Weights of a small transformer language model: MLP 704 SwiGLU, shifted keys.
Each number is 200 + 40 x the weight over its row's rms, rounded and kept within 0 to 999. Layers, rows and columns count from 0. The size before them is the row's rms in percent of the matrix's.

# up: layer 2 MLP up, 704x256, rms 0.147, rows 68-102, columns 128-191
# down: layer 2 MLP down (transposed), 704x256, rms 0.0826, rows 68-102, columns 128-191
# gate: layer 2 MLP gate, 704x256, rms 0.156, rows 69-103, columns 128-191
up68,086,260,140,211,192,170,100,203,175,216,178,241,179,244,231,194,192,225,204,171,218,176,152,186,166,166,240,126,336,176,239,168,179,188,193,170,123,234,265,269,138,166,192,187,257,228,238,211,178,179,226,228,125,200,247,241,188,197,154,209,218,185,157,259,231
down68,090,185,203,279,201,181,129,195,178,192,168,208,217,148,225,229,231,180,177,224,131,154,137,243,172,185,243,235,142,177,137,207,227,158,238,206,162,199,261,87,223,235,179,196,229,144,230,215,142,216,198,288,161,258,252,220,135,191,254,147,177,216,289,254,181
gate69,108,123,206,126,190,146,248,174,211,198,196,214,217,234,262,200,226,210,190,166,214,154,273,227,143,159,169,200,249,222,280,229,169,200,235,200,164,159,142,125,209,162,177,256,252,180,239,214,234,222,228,230,244,193,124,202,200,197,181,212,219,196,254,185,254
up69,101,192,254,218,192,214,204,189,199,235,135,204,221,147,164,81,186,174,198,180,203,181,152,175,143,163,144,104,145,174,167,232,181,175,152,153,172,210,179,174,197,232,291,165,229,197,184,105,166,207,175,182,234,165,255,232,206,209,248,211,189,223,188,249,217
down69,103,149,264,238,232,126,224,166,169,212,265,193,201,212,210,178,256,168,211,177,202,167,165,183,208,252,157,132,224,187,190,291,192,180,214,140,248,154,219,265,221,247,176,193,176,184,204,227,145,124,242,201,208,199,198,203,194,234,171,199,186,147,166,205,252
gate70,104,239,214,120,213,174,165,220,232,200,210,238,145,226,239,259,203,276,203,292,187,164,182,247,205,183,177,245,152,132,235,192,244,148,179,155,197,326,206,204,262,204,194,220,240,184,164,205,145,195,199,144,179,213,198,246,167,182,143,276,263,159,179,245,216
up70,098,181,191,145,204,131,191,138,173,185,202,235,184,174,190,145,136,202,262,179,201,195,260,143,199,236,177,193,158,207,198,134,226,238,212,181,250,168,185,186,139,181,237,264,176,206,155,166,187,280,186,216,282,170,215,289,185,179,247,209,236,265,158,222,195
down70,103,221,251,193,265,193,207,233,194,232,139,146,235,186,271,213,237,160,261,225,276,198,161,186,178,208,190,180,180,212,188,256,232,214,212,162,194,184,251,149,233,242,187,199,139,191,130,195,275,219,221,267,195,278,167,302,239,146,257,154,154,232,168,212,196
gate71,100,213,209,180,210,270,192,194,227,164,263,252,181,224,261,243,68,189,152,205,159,178,224,171,197,145,195,200,253,238,189,178,215,176,194,283,161,285,217,158,177,193,207,217,224,234,141,204,199,187,165,277,145,258,227,265,191,223,186,177,201,220,173,172,182
up71,098,246,194,171,255,192,228,181,279,162,194,257,191,200,268,244,145,196,167,186,201,211,167,182,232,214,169,119,217,254,190,259,278,188,210,122,237,234,205,215,178,232,275,196,167,180,280,192,157,102,168,217,216,170,214,182,232,190,261,211,155,224,193,223,210
down71,095,185,93,228,154,211,264,188,221,223,208,239,157,220,243,139,197,272,204,227,176,136,200,184,174,124,245,138,195,220,132,233,230,243,242,192,206,215,218,232,168,192,259,230,260,133,156,230,172,200,177,190,180,242,157,220,169,173,199,198,154,272,177,187,144
gate72,087,227,136,137,206,187,166,147,216,138,206,278,218,143,231,181,223,138,209,241,177,265,129,156,203,172,206,186,197,213,132,234,151,200,226,168,263,191,194,175,234,170,257,256,184,161,138,187,238,147,221,329,202,265,194,205,201,205,252,175,179,195,184,234,194
up72,094,212,162,172,199,190,201,125,160,150,186,257,194,239,232,177,205,202,208,207,161,199,147,189,192,221,215,150,172,202,150,234,192,211,225,228,302,154,213,174,248,152,293,233,194,175,123,271,187,178,156,269,203,225,183,180,226,191,247,194,238,181,179,232,192
down72,100,218,152,204,222,254,174,183,172,151,166,241,190,227,284,240,300,213,194,185,223,317,199,201,131,269,143,251,265,160,228,171,167,124,214,313,279,296,258,206,182,173,203,232,195,239,233,193,226,164,164,178,204,244,215,281,197,211,188,266,199,241,181,121,240
gate73,092,203,236,235,156,137,258,171,186,141,203,195,224,233,196,138,245,140,151,206,195,177,273,283,144,214,186,201,201,247,199,194,193,186,178,188,153,190,131,156,250,209,249,119,194,156,215,210,265,204,191,248,213,212,171,207,210,222,151,284,210,199,220,236,232
up73,098,221,204,221,237,197,135,208,153,115,199,187,172,284,170,174,181,185,148,163,152,163,158,220,219,247,179,264,205,185,221,228,217,237,158,228,193,136,195,163,168,186,169,182,218,188,221,208,168,144,219,216,163,213,211,167,189,223,244,249,258,172,233,294,201
down73,098,268,251,171,183,127,194,197,193,133,159,149,162,239,251,144,246,213,179,235,181,251,176,202,238,186,204,133,179,151,200,232,187,196,239,210,270,225,204,221,200,222,207,297,256,170,206,156,193,220,233,238,252,244,182,157,233,160,182,160,237,186,203,211,158
gate74,097,229,209,187,196,186,217,196,247,271,193,162,224,227,285,193,177,193,130,178,256,233,151,192,205,167,169,269,218,143,280,255,200,183,218,258,209,285,187,174,215,213,203,254,217,260,260,193,159,248,203,186,244,178,183,217,137,227,208,113,112,138,185,243,227
up74,102,137,234,169,267,210,136,139,196,212,158,187,210,260,169,234,130,262,207,278,190,265,140,259,168,247,249,198,248,199,138,247,155,216,198,213,218,214,203,185,162,203,210,201,232,185,206,204,298,171,161,103,168,193,205,147,155,154,155,155,190,249,240,219,185
down74,096,141,279,199,157,204,146,255,178,140,256,208,150,172,209,224,177,181,171,206,206,231,183,270,161,222,235,158,142,323,258,201,210,264,203,162,217,205,214,226,245,287,196,185,196,231,187,153,221,256,257,243,194,212,152,193,201,185,207,238,249,182,176,157,190
gate75,097,215,234,227,196,287,195,196,165,154,221,194,254,208,279,205,183,182,169,212,229,202,298,179,244,192,205,110,179,241,223,138,150,215,201,174,273,218,188,186,179,183,124,236,120,161,174,190,201,166,162,142,208,212,227,258,166,167,221,249,181,167,245,95,216
up75,101,239,118,233,230,166,178,239,230,215,218,141,187,231,208,210,216,216,187,277,232,230,221,236,214,138,186,266,262,176,202,187,226,248,222,219,120,165,238,202,189,186,206,142,190,226,249,157,233,260,177,194,211,162,142,239,208,164,218,174,209,186,198,142,136
down75,099,178,192,224,265,193,212,249,203,262,283,201,168,138,179,242,213,229,171,207,274,214,219,200,155,196,202,215,167,198,265,231,192,203,171,219,144,227,192,197,218,203,247,255,214,135,242,208,223,245,190,138,247,211,244,209,150,187,227,236,187,184,215,205,246
gate76,110,189,242,180,253,226,215,184,159,185,169,141,158,239,265,222,199,157,192,262,196,213,253,173,197,151,198,188,205,152,162,147,190,128,197,109,195,124,160,160,211,157,162,226,187,241,180,249,181,208,206,240,231,232,190,208,244,252,238,235,205,241,214,202,254
up76,118,233,146,170,298,341,221,233,185,145,223,179,206,251,255,236,161,223,225,210,166,147,193,200,170,178,177,202,160,195,185,189,194,170,268,124,176,256,234,158,185,158,148,210,185,173,184,138,220,209,144,206,232,170,212,172,205,218,231,162,142,249,174,224,264
down76,114,158,117,228,221,115,210,204,261,200,181,156,199,173,208,236,217,249,271,254,165,184,93,172,238,158,183,241,176,134,200,137,222,181,187,249,113,202,205,168,171,195,233,218,202,185,94,119,185,185,147,159,211,209,129,202,199,171,206,205,241,203,203,98,213
gate77,111,181,159,198,241,120,64,207,250,232,204,236,192,217,173,181,192,187,185,233,244,146,162,212,232,144,150,236,229,205,158,196,248,224,169,179,233,251,200,198,242,216,204,259,93,199,173,177,183,151,220,217,164,204,192,201,145,186,223,159,211,186,151,232,244
up77,108,250,259,302,233,265,179,259,217,208,178,211,246,157,164,198,196,240,177,256,140,162,220,194,242,184,167,261,186,217,249,254,176,178,219,197,196,205,199,241,214,154,242,212,180,187,223,223,187,188,97,173,209,281,199,146,164,233,181,132,146,149,176,208,234
down77,115,245,271,132,185,239,288,187,189,202,166,232,215,187,137,181,178,232,167,251,180,197,298,200,211,242,222,192,179,264,188,165,101,178,234,245,204,203,201,221,205,186,239,165,280,96,253,193,98,179,201,207,248,141,222,232,151,260,178,217,158,196,184,207,172
gate78,094,250,227,133,208,117,231,289,92,154,201,223,165,273,195,185,201,229,153,211,164,188,250,180,93,156,202,189,195,220,151,183,139,163,191,195,133,149,207,226,216,177,210,236,208,195,178,233,196,217,229,123,180,198,277,177,180,225,199,205,187,217,241,188,104
up78,093,212,239,289,202,140,176,184,115,213,165,218,190,232,156,227,249,146,229,230,183,212,274,230,72,210,237,193,214,153,170,196,123,194,241,247,236,252,239,188,223,191,139,183,196,254,194,256,180,239,188,137,238,160,287,182,182,147,221,180,216,194,263,189,196
down78,100,200,210,202,228,202,243,214,279,205,128,173,219,132,138,249,125,257,181,215,134,194,211,179,171,231,201,186,231,259,228,187,196,227,210,191,169,183,228,229,233,248,184,220,279,183,188,203,232,234,224,183,156,220,157,160,163,199,231,238,191,259,158,273,161
gate79,106,242,276,221,243,210,160,169,183,203,182,174,188,124,211,201,212,247,212,231,201,188,232,251,216,166,131,225,208,175,249,241,149,171,297,215,184,153,244,196,108,135,189,159,216,143,220,204,237,209,170,211,161,121,220,208,115,223,219,137,230,256,161,212,225
up79,108,266,150,260,151,192,167,198,236,174,145,176,208,264,222,128,200,137,173,148,236,197,211,295,207,230,199,188,231,204,195,166,108,187,201,155,206,201,123,244,248,204,143,242,196,194,291,219,195,202,265,122,147,261,252,143,188,252,215,223,256,177,301,116,179
down79,102,227,174,203,229,190,191,188,215,140,147,214,227,245,157,237,263,189,141,178,169,162,256,125,191,234,201,176,229,203,184,88,215,206,253,241,198,219,188,146,229,268,168,155,158,263,173,196,146,192,194,174,191,207,217,244,123,214,185,243,190,159,209,214,199
gate80,117,251,248,159,236,239,239,178,141,241,240,169,227,214,160,122,153,174,200,224,174,201,148,174,178,157,213,248,201,148,299,206,199,175,264,187,203,226,182,186,269,200,142,243,190,144,191,177,174,117,278,166,200,142,241,203,175,188,201,187,217,135,234,151,192
up80,111,237,238,178,173,185,148,205,218,109,249,153,222,259,192,265,203,241,212,202,168,259,211,222,88,202,187,142,174,154,180,197,200,246,181,108,196,188,172,185,185,156,248,210,160,197,263,224,239,203,217,111,220,255,173,125,211,218,267,238,160,164,116,197,207
down80,119,174,193,232,175,239,162,222,162,194,215,225,184,144,135,183,185,229,220,149,138,251,223,215,150,200,216,215,236,222,292,147,194,205,180,307,230,282,219,211,209,139,127,135,265,191,197,208,209,151,216,206,290,164,251,281,178,178,171,247,248,247,217,245,239
gate81,094,252,217,176,232,142,115,230,182,187,139,210,153,203,201,106,224,177,107,174,202,250,215,244,136,232,185,226,154,224,196,234,236,131,186,254,203,188,216,195,287,170,251,177,172,193,203,207,248,223,250,172,226,187,216,148,158,228,241,218,208,246,184,223,192
up81,101,212,225,180,142,67,247,218,235,227,179,242,152,210,187,163,227,226,149,212,275,236,212,150,223,236,245,189,199,208,137,215,193,213,246,256,190,155,207,183,288,251,138,166,186,208,217,206,145,171,201,202,143,122,251,210,171,253,241,234,249,194,119,210,254
down81,102,236,236,216,169,195,186,172,151,242,252,238,239,120,238,225,306,189,202,180,217,208,196,195,182,198,258,247,220,284,218,205,231,212,208,222,183,206,173,182,193,156,235,215,220,219,200,230,194,215,177,235,246,208,329,231,177,250,249,198,96,209,156,223,173
gate82,093,212,158,211,156,217,233,232,198,157,207,241,173,218,121,225,225,194,196,179,175,216,157,217,264,204,146,160,121,132,135,275,219,217,239,198,272,216,197,249,176,215,232,206,178,241,283,234,217,182,152,174,161,159,196,174,182,207,175,207,175,218,223,140,226
up82,089,249,159,156,255,251,226,203,221,236,227,164,265,213,95,199,256,165,169,180,273,227,182,221,229,227,173,132,159,179,211,177,183,227,148,192,153,186,215,291,259,192,274,195,142,220,261,245,189,147,141,218,220,187,263,158,174,235,197,233,152,218,203,132,300
down82,094,222,159,240,162,184,217,168,184,248,183,139,172,140,296,146,182,117,231,191,157,247,137,158,176,225,219,234,200,215,173,174,231,141,232,228,196,250,199,228,139,206,214,241,210,172,194,162,186,114,202,235,213,239,254,198,190,217,209,197,257,260,263,220,194
gate83,104,228,208,128,161,189,223,169,176,261,207,158,218,216,202,200,231,116,206,218,238,214,299,104,183,279,203,207,175,192,158,295,182,293,191,207,289,197,199,222,208,191,153,211,146,137,244,216,187,228,222,230,165,199,261,92,185,272,202,200,155,205,163,194,222
up83,097,247,183,241,228,194,184,168,207,205,255,207,164,241,170,165,187,219,168,137,147,232,227,252,172,182,206,210,228,209,237,199,235,174,134,198,281,156,147,220,167,209,166,193,235,171,116,179,185,219,176,208,219,288,232,226,216,193,186,196,198,291,91,212,245
down83,102,240,135,199,178,137,239,229,220,212,192,200,208,191,154,298,181,262,225,155,184,209,248,152,154,248,150,138,210,159,208,173,217,216,193,146,137,164,228,204,313,197,238,172,149,247,215,169,268,115,226,191,138,115,192,217,208,205,192,180,285,162,206,211,165
gate84,089,252,217,196,237,189,210,176,208,199,226,172,229,174,160,106,212,214,163,188,205,276,282,138,185,186,188,253,260,224,209,190,210,251,198,199,285,148,190,243,214,164,255,202,195,174,246,180,214,182,122,119,151,121,234,207,233,198,192,190,236,233,170,230,214
up84,090,228,166,158,194,110,180,182,260,183,178,293,302,224,217,194,214,216,227,178,141,232,248,226,221,178,153,236,198,200,173,230,233,192,209,149,256,217,231,275,201,174,235,103,201,201,220,212,164,126,193,225,256,184,150,218,193,124,210,206,163,218,203,191,253
down84,095,249,223,137,228,218,224,172,212,195,261,211,277,168,196,168,231,229,166,200,226,181,248,178,258,182,221,235,149,196,285,191,157,195,230,243,226,159,233,149,210,201,229,182,179,258,288,192,156,155,196,152,196,265,158,154,183,251,236,122,189,164,208,275,227
gate85,104,212,233,184,213,156,212,174,174,200,230,215,240,182,203,188,208,228,132,210,236,176,147,158,157,162,187,139,211,220,170,242,227,205,153,131,149,183,239,147,151,184,174,239,189,195,254,235,225,238,199,247,215,223,153,181,199,175,179,188,277,134,220,196,248
up85,102,190,224,227,171,257,154,173,194,222,126,253,154,291,227,212,99,241,178,177,117,229,199,187,201,261,192,267,192,218,166,220,239,147,185,193,183,150,202,171,178,262,166,212,196,181,164,208,151,197,264,209,159,218,187,162,178,208,208,231,161,177,179,214,179
down85,104,224,179,190,225,158,233,194,202,246,208,321,209,171,219,177,183,213,202,125,250,136,179,236,182,239,194,205,217,229,196,200,114,176,180,163,231,206,252,216,170,248,127,209,219,207,253,181,147,209,200,177,214,223,152,170,209,230,210,186,195,260,150,238,160
gate86,102,192,216,170,120,143,244,175,233,143,220,213,184,201,276,185,182,222,228,211,186,168,239,160,218,248,223,262,192,252,212,193,295,179,172,188,179,179,198,125,160,210,251,180,204,263,160,201,261,269,182,208,211,188,218,225,180,178,207,234,229,251,177,301,207
up86,105,200,203,219,193,167,160,208,173,241,189,191,246,210,156,241,120,247,202,168,180,237,178,304,220,212,315,229,121,160,245,220,211,255,233,186,191,183,230,300,243,206,233,145,214,200,183,262,124,192,118,179,246,215,193,151,166,272,175,177,205,274,260,195,168
down86,101,240,233,194,203,184,251,185,241,220,257,188,162,196,194,104,220,220,141,297,162,221,196,102,151,130,157,192,196,187,214,220,266,219,142,171,238,106,202,226,225,144,266,245,126,154,222,204,204,243,123,186,201,242,190,222,189,219,168,201,198,222,181,249,192
gate87,111,156,270,234,229,147,273,186,205,249,230,112,134,174,152,201,200,188,124,245,200,220,243,183,291,188,208,193,266,162,252,188,205,146,223,247,218,149,156,191,149,242,242,262,175,189,218,195,232,207,206,182,267,166,166,186,235,225,239,117,173,198,166,186,164
up87,109,180,265,149,249,179,318,179,188,236,213,208,205,237,156,213,202,160,224,245,165,218,186,174,215,156,219,210,121,152,162,242,206,216,270,241,210,170,171,122,192,171,159,238,143,235,251,213,227,242,224,214,230,161,222,150,256,223,196,222,123,232,265,184,215
down87,107,196,208,180,178,231,201,218,209,199,294,217,164,241,192,174,192,203,189,221,222,199,185,220,151,222,122,234,190,214,178,148,207,215,223,214,182,168,157,254,169,140,168,219,194,251,208,231,207,202,155,280,215,167,229,189,111,186,164,261,154,176,198,209,102
gate88,126,238,220,249,244,183,164,249,203,197,289,219,222,205,162,184,210,285,219,213,143,155,169,189,221,259,199,154,205,135,201,182,258,203,233,105,141,189,180,218,269,163,165,219,181,192,182,207,208,191,169,222,236,180,167,186,180,172,196,163,263,274,148,262,176
up88,112,189,167,163,214,170,253,203,202,193,204,239,180,174,196,189,253,192,183,168,177,195,246,147,133,199,231,155,192,328,257,246,249,213,136,209,236,133,161,160,201,167,235,213,170,213,208,186,183,224,222,173,254,178,184,225,176,150,226,280,232,155,226,193,232
down88,113,181,181,147,175,237,160,193,253,186,174,159,196,137,207,275,161,194,239,195,194,186,131,212,145,182,256,193,252,226,145,214,163,194,239,199,196,220,203,251,180,166,215,209,244,162,280,147,195,173,245,255,187,214,240,186,214,218,191,188,162,183,185,173,242
gate89,114,245,174,168,126,219,230,184,183,201,149,154,192,191,227,191,186,250,199,293,273,239,204,144,145,217,236,235,155,222,251,198,237,183,175,203,209,165,240,180,243,159,199,148,185,225,199,196,218,179,96,162,170,195,233,217,261,226,187,236,186,163,213,222,196
up89,109,173,194,245,175,181,270,250,224,177,245,177,135,217,179,220,271,163,220,208,128,120,183,201,132,158,194,240,266,199,150,142,250,219,116,175,199,220,221,210,142,216,165,151,208,216,156,221,165,217,259,249,155,288,197,264,191,208,229,167,193,182,185,215,184
down89,119,150,200,212,199,287,213,194,193,302,195,168,181,168,243,246,197,227,211,173,226,211,146,211,152,149,150,192,186,180,250,243,142,150,168,223,165,169,256,265,220,270,196,210,194,210,175,281,171,289,215,135,223,146,186,168,190,150,228,176,182,255,120,138,224
gate90,103,147,224,163,141,115,226,170,234,173,175,106,215,183,224,210,179,233,173,253,223,144,232,227,205,230,220,191,212,288,156,228,204,235,283,125,201,180,190,129,264,178,241,196,231,220,234,171,252,223,135,214,213,184,249,175,265,151,181,104,118,154,167,224,201
up90,099,221,174,180,186,228,172,177,230,177,137,255,154,89,246,227,196,242,139,205,248,244,192,202,238,285,165,263,126,157,259,212,202,239,213,202,110,215,218,189,211,158,212,163,271,231,288,175,173,206,187,117,205,249,238,182,319,151,155,181,252,232,229,246,133
down90,103,167,124,285,181,191,147,195,197,224,204,282,135,271,115,195,162,227,198,172,160,161,219,156,219,284,175,230,238,227,209,173,268,257,254,260,163,184,209,154,210,206,221,255,179,213,196,219,209,195,241,197,228,203,225,224,275,204,191,203,162,246,190,191,164
gate91,101,139,145,220,179,101,225,151,157,270,173,235,221,182,228,175,199,225,260,230,240,277,233,251,180,194,143,210,211,177,258,210,247,128,111,198,161,254,132,154,216,157,219,259,229,199,206,283,225,212,225,160,246,196,202,273,199,246,135,201,353,272,196,165,199
up91,106,131,171,276,204,246,116,152,180,176,269,194,182,122,189,228,153,302,225,143,166,175,173,193,250,222,248,227,187,205,148,228,222,282,194,217,228,218,274,227,178,254,159,159,199,220,202,156,193,171,163,215,174,236,229,153,213,195,172,175,179,121,224,251,215
down91,107,203,206,172,217,144,187,250,143,250,186,191,197,268,245,255,187,158,166,256,177,177,223,195,156,213,141,174,197,205,160,127,182,230,148,222,90,187,157,206,192,126,233,257,176,182,171,219,191,219,178,230,140,221,205,197,241,206,246,191,197,210,119,197,227
gate92,096,209,218,199,215,244,220,156,213,142,223,166,191,174,271,194,215,202,217,165,137,208,200,220,255,193,153,209,207,222,146,173,140,130,243,115,217,199,174,220,188,265,195,220,325,172,264,187,239,187,164,142,165,181,225,173,193,207,201,193,31,146,195,141,151
up92,099,204,215,254,161,269,164,239,146,218,131,180,168,196,183,262,178,188,271,265,223,201,225,173,174,174,144,201,157,182,205,217,251,174,245,130,173,241,263,200,217,186,189,239,209,227,224,184,175,278,215,206,209,233,201,246,197,154,168,223,281,210,183,193,191
down92,101,193,217,211,245,173,171,194,273,277,194,195,222,237,220,236,288,197,192,157,264,242,208,244,242,150,248,241,183,231,152,155,173,136,214,170,180,219,150,165,194,223,158,242,123,200,226,169,185,268,125,197,235,167,155,202,219,162,236,171,185,193,184,173,171
gate93,106,225,216,305,212,170,222,246,197,270,215,207,213,190,190,259,221,238,171,276,149,175,207,264,146,222,167,210,184,209,143,193,225,278,167,245,220,194,214,190,252,229,133,159,189,212,165,302,194,239,166,210,145,215,146,176,137,213,172,177,206,282,223,242,96
up93,105,130,169,169,189,256,283,256,207,191,208,254,228,186,196,187,171,184,227,200,271,132,215,242,223,170,100,211,149,126,159,187,248,170,277,185,203,161,141,202,230,163,115,211,243,204,227,210,187,194,207,189,228,197,279,166,136,296,281,220,242,183,211,200,140
down93,102,196,257,278,190,198,251,221,229,182,162,164,215,208,175,185,185,184,242,72,184,118,173,217,204,101,160,213,219,229,177,207,155,145,178,105,275,202,195,153,184,221,202,151,260,218,216,261,197,242,154,206,194,155,175,206,179,210,209,174,177,190,209,130,224
gate94,093,196,199,197,283,171,184,214,176,149,206,223,104,255,142,145,128,150,152,271,180,268,200,189,316,187,111,152,203,224,162,283,278,198,180,199,219,178,226,221,184,239,211,242,192,233,181,172,184,211,259,175,243,147,177,213,236,256,237,227,291,136,155,210,216
up94,100,247,198,194,212,98,148,184,191,231,169,237,230,193,211,163,246,207,220,200,194,167,189,217,219,252,243,170,158,157,207,243,214,272,205,147,230,163,214,151,216,192,161,246,180,194,212,200,212,158,200,150,148,195,202,249,244,162,154,188,211,213,203,166,219
down94,099,210,221,238,202,241,145,234,268,189,276,173,204,106,205,226,218,208,165,200,169,205,190,203,188,204,223,169,178,198,192,237,226,197,210,204,216,181,218,179,206,196,234,162,284,194,229,242,185,140,208,228,258,125,242,272,197,256,190,156,196,195,191,216,197
gate95,094,154,207,143,226,189,291,221,147,228,223,141,246,159,271,144,244,158,180,179,160,179,147,189,127,209,244,197,254,200,226,230,218,246,222,184,197,203,201,220,132,257,206,205,202,265,200,215,252,204,252,243,218,118,222,260,156,284,203,184,214,188,182,134,170
up95,093,183,158,229,163,263,165,237,143,258,202,181,233,259,146,218,242,257,226,210,246,188,215,234,214,210,228,233,218,175,208,237,292,206,183,142,143,265,287,219,153,170,216,259,222,192,206,170,236,138,278,163,212,229,232,131,191,107,274,197,238,216,194,161,264
down95,097,147,175,215,157,159,174,190,196,189,218,258,247,261,237,230,124,173,181,272,212,236,145,205,172,192,210,162,220,211,198,254,179,167,186,184,198,183,191,227,227,198,200,248,207,190,162,261,164,208,202,148,115,203,154,236,243,136,187,212,224,212,170,279,284
gate96,107,175,252,113,213,177,233,214,231,231,252,214,218,156,149,151,216,217,203,321,243,168,200,199,211,228,247,232,197,182,192,202,264,220,166,198,196,272,204,167,189,157,207,200,235,146,143,214,225,217,129,205,210,204,224,168,200,153,138,209,178,239,163,192,212
up96,122,186,195,239,188,191,190,172,237,210,233,313,203,200,130,180,224,213,245,269,249,141,281,193,255,244,225,287,122,217,177,187,170,222,199,175,172,256,167,185,214,200,201,222,246,169,156,295,211,189,161,170,148,215,213,211,141,116,173,210,222,251,175,186,225
down96,123,269,120,234,248,111,174,180,193,192,141,145,259,213,154,295,230,225,158,191,265,180,199,224,258,189,217,132,193,295,259,200,159,240,239,188,200,219,147,180,200,142,201,189,199,145,237,247,237,226,195,166,65,169,282,218,176,136,233,194,227,224,174,145,186
gate97,091,211,161,138,160,297,146,141,209,235,135,205,172,183,211,177,265,176,266,153,182,177,217,191,219,214,200,200,196,228,173,180,242,140,245,183,237,203,275,182,150,176,157,217,197,165,155,199,191,253,103,217,156,263,202,253,175,133,186,225,198,264,159,179,199
up97,082,209,196,144,206,194,168,203,182,154,188,248,182,214,248,238,281,152,177,245,172,196,167,205,172,148,177,222,217,234,252,175,195,114,264,163,195,185,166,159,188,235,208,191,205,210,122,157,158,251,181,243,161,227,229,181,235,205,206,272,237,253,195,208,226
down97,086,242,180,250,189,217,200,164,105,190,321,242,303,271,138,246,251,205,166,155,167,179,254,212,253,173,237,204,274,193,223,171,253,144,228,158,229,227,228,204,156,142,188,139,195,218,177,136,193,220,203,159,186,193,235,230,178,277,247,205,300,145,200,203,159
gate98,097,192,295,131,204,183,216,213,166,286,169,205,121,163,176,179,258,198,172,188,260,225,153,211,308,191,179,180,218,197,231,210,217,174,176,198,284,198,150,213,183,237,266,127,211,163,231,205,190,180,191,196,195,196,187,243,238,230,133,184,176,143,214,179,144
up98,097,201,191,178,226,179,200,218,139,190,175,217,155,301,201,184,267,146,224,192,142,253,167,165,311,128,254,198,288,182,176,157,198,181,141,238,250,219,205,213,168,209,114,134,136,164,219,130,215,223,262,252,219,228,223,217,200,232,232,143,257,158,244,272,150
down98,102,196,165,167,208,283,243,151,113,261,213,205,192,270,178,220,307,152,238,127,227,237,216,265,200,169,214,124,225,241,212,177,262,183,159,271,264,232,268,188,184,177,183,256,228,180,235,248,204,201,285,148,123,139,216,203,211,147,192,118,160,210,154,123,235
gate99,102,199,296,223,224,208,220,193,188,209,208,213,108,152,247,207,155,157,178,280,175,218,221,159,207,216,192,221,174,111,213,216,204,206,162,108,177,231,203,115,200,195,239,205,193,225,176,177,153,237,240,146,181,171,241,165,159,212,212,168,211,161,218,215,169
up99,110,143,244,169,212,175,170,203,205,284,141,152,214,203,196,118,176,213,141,208,234,228,223,233,208,246,227,284,205,165,215,157,189,222,162,229,199,233,307,161,154,173,266,115,214,180,219,107,155,252,203,188,195,208,232,116,211,154,168,211,242,209,191,212,231
down99,097,231,185,251,213,186,264,190,209,231,210,196,222,242,165,80,180,183,261,208,260,134,185,212,212,195,185,225,207,169,257,188,223,157,195,234,201,156,189,173,137,187,239,268,310,206,268,167,226,184,181,238,233,225,186,175,187,181,151,208,224,151,266,284,200
gate100,090,182,228,182,229,213,193,219,129,249,243,237,233,156,273,231,194,274,186,176,208,166,176,263,164,201,178,197,219,165,197,217,231,217,239,195,175,246,198,169,240,200,144,142,197,191,150,163,164,166,204,232,150,189,175,222,218,251,248,118,251,205,219,239,191
up100,100,265,215,199,213,200,218,208,221,173,223,130,213,171,147,231,241,199,231,173,271,193,175,252,159,195,261,154,191,226,176,210,152,134,168,221,160,216,153,193,148,232,269,180,190,201,221,286,253,223,199,162,267,188,221,155,182,220,163,255,203,220,116,200,197
down100,094,221,193,170,144,229,245,174,294,175,204,154,177,198,208,260,233,174,238,174,272,189,200,252,220,132,194,191,197,190,216,155,178,168,228,235,199,186,204,126,214,234,246,208,241,190,214,236,223,204,175,212,128,213,119,159,178,173,178,149,180,155,249,232,285
gate101,095,186,237,208,154,236,190,188,263,173,183,239,249,151,184,159,120,287,190,167,133,178,202,232,247,217,258,250,159,233,183,164,227,132,181,194,159,137,184,128,218,171,130,188,234,235,172,183,182,176,148,319,198,237,249,202,164,204,187,180,185,250,217,196,255
up101,090,258,263,177,174,148,130,161,210,162,248,211,247,128,220,169,146,153,163,200,108,181,157,264,156,192,264,204,140,227,156,204,245,183,228,169,181,73,221,232,287,228,200,211,241,234,196,265,254,226,225,193,231,178,243,95,174,162,260,210,152,174,192,248,243
down101,090,217,133,190,195,196,237,228,224,171,212,232,242,242,227,218,178,220,143,129,148,157,137,247,80,274,224,106,188,205,242,169,225,209,229,220,172,222,266,220,166,330,246,218,236,183,183,238,206,204,206,252,168,261,172,204,149,249,161,258,243,229,198,192,213
gate102,087,243,238,178,162,206,233,82,200,209,227,145,201,220,210,224,169,148,184,217,191,137,176,232,205,184,194,231,229,174,291,267,169,203,308,201,202,180,222,227,167,252,202,217,236,161,228,220,236,235,215,208,229,275,169,218,189,209,166,195,232,214,169,149,93
up102,098,231,197,189,146,159,184,257,283,148,160,233,210,262,139,233,162,241,220,180,212,244,235,285,233,194,141,219,216,190,203,184,226,162,57,207,204,217,275,241,194,259,222,167,183,219,254,256,158,175,179,180,203,187,278,267,163,201,206,234,214,195,176,224,251
down102,096,198,202,215,154,213,165,207,255,256,165,245,163,163,169,249,175,184,146,186,212,194,211,194,180,238,183,257,220,189,232,150,183,276,241,162,248,154,196,192,162,165,204,202,216,137,253,242,248,158,235,214,181,180,175,219,141,160,294,211,254,219,203,176,260
gate103,109,131,210,235,197,224,206,274,215,210,208,257,241,243,175,151,182,179,211,254,196,201,195,218,237,221,221,198,202,174,245,202,224,254,245,196,201,229,185,263,256,181,220,190,172,177,221,219,193,126,138,144,104,193,185,187,212,179,209,247,203,203,222,211,257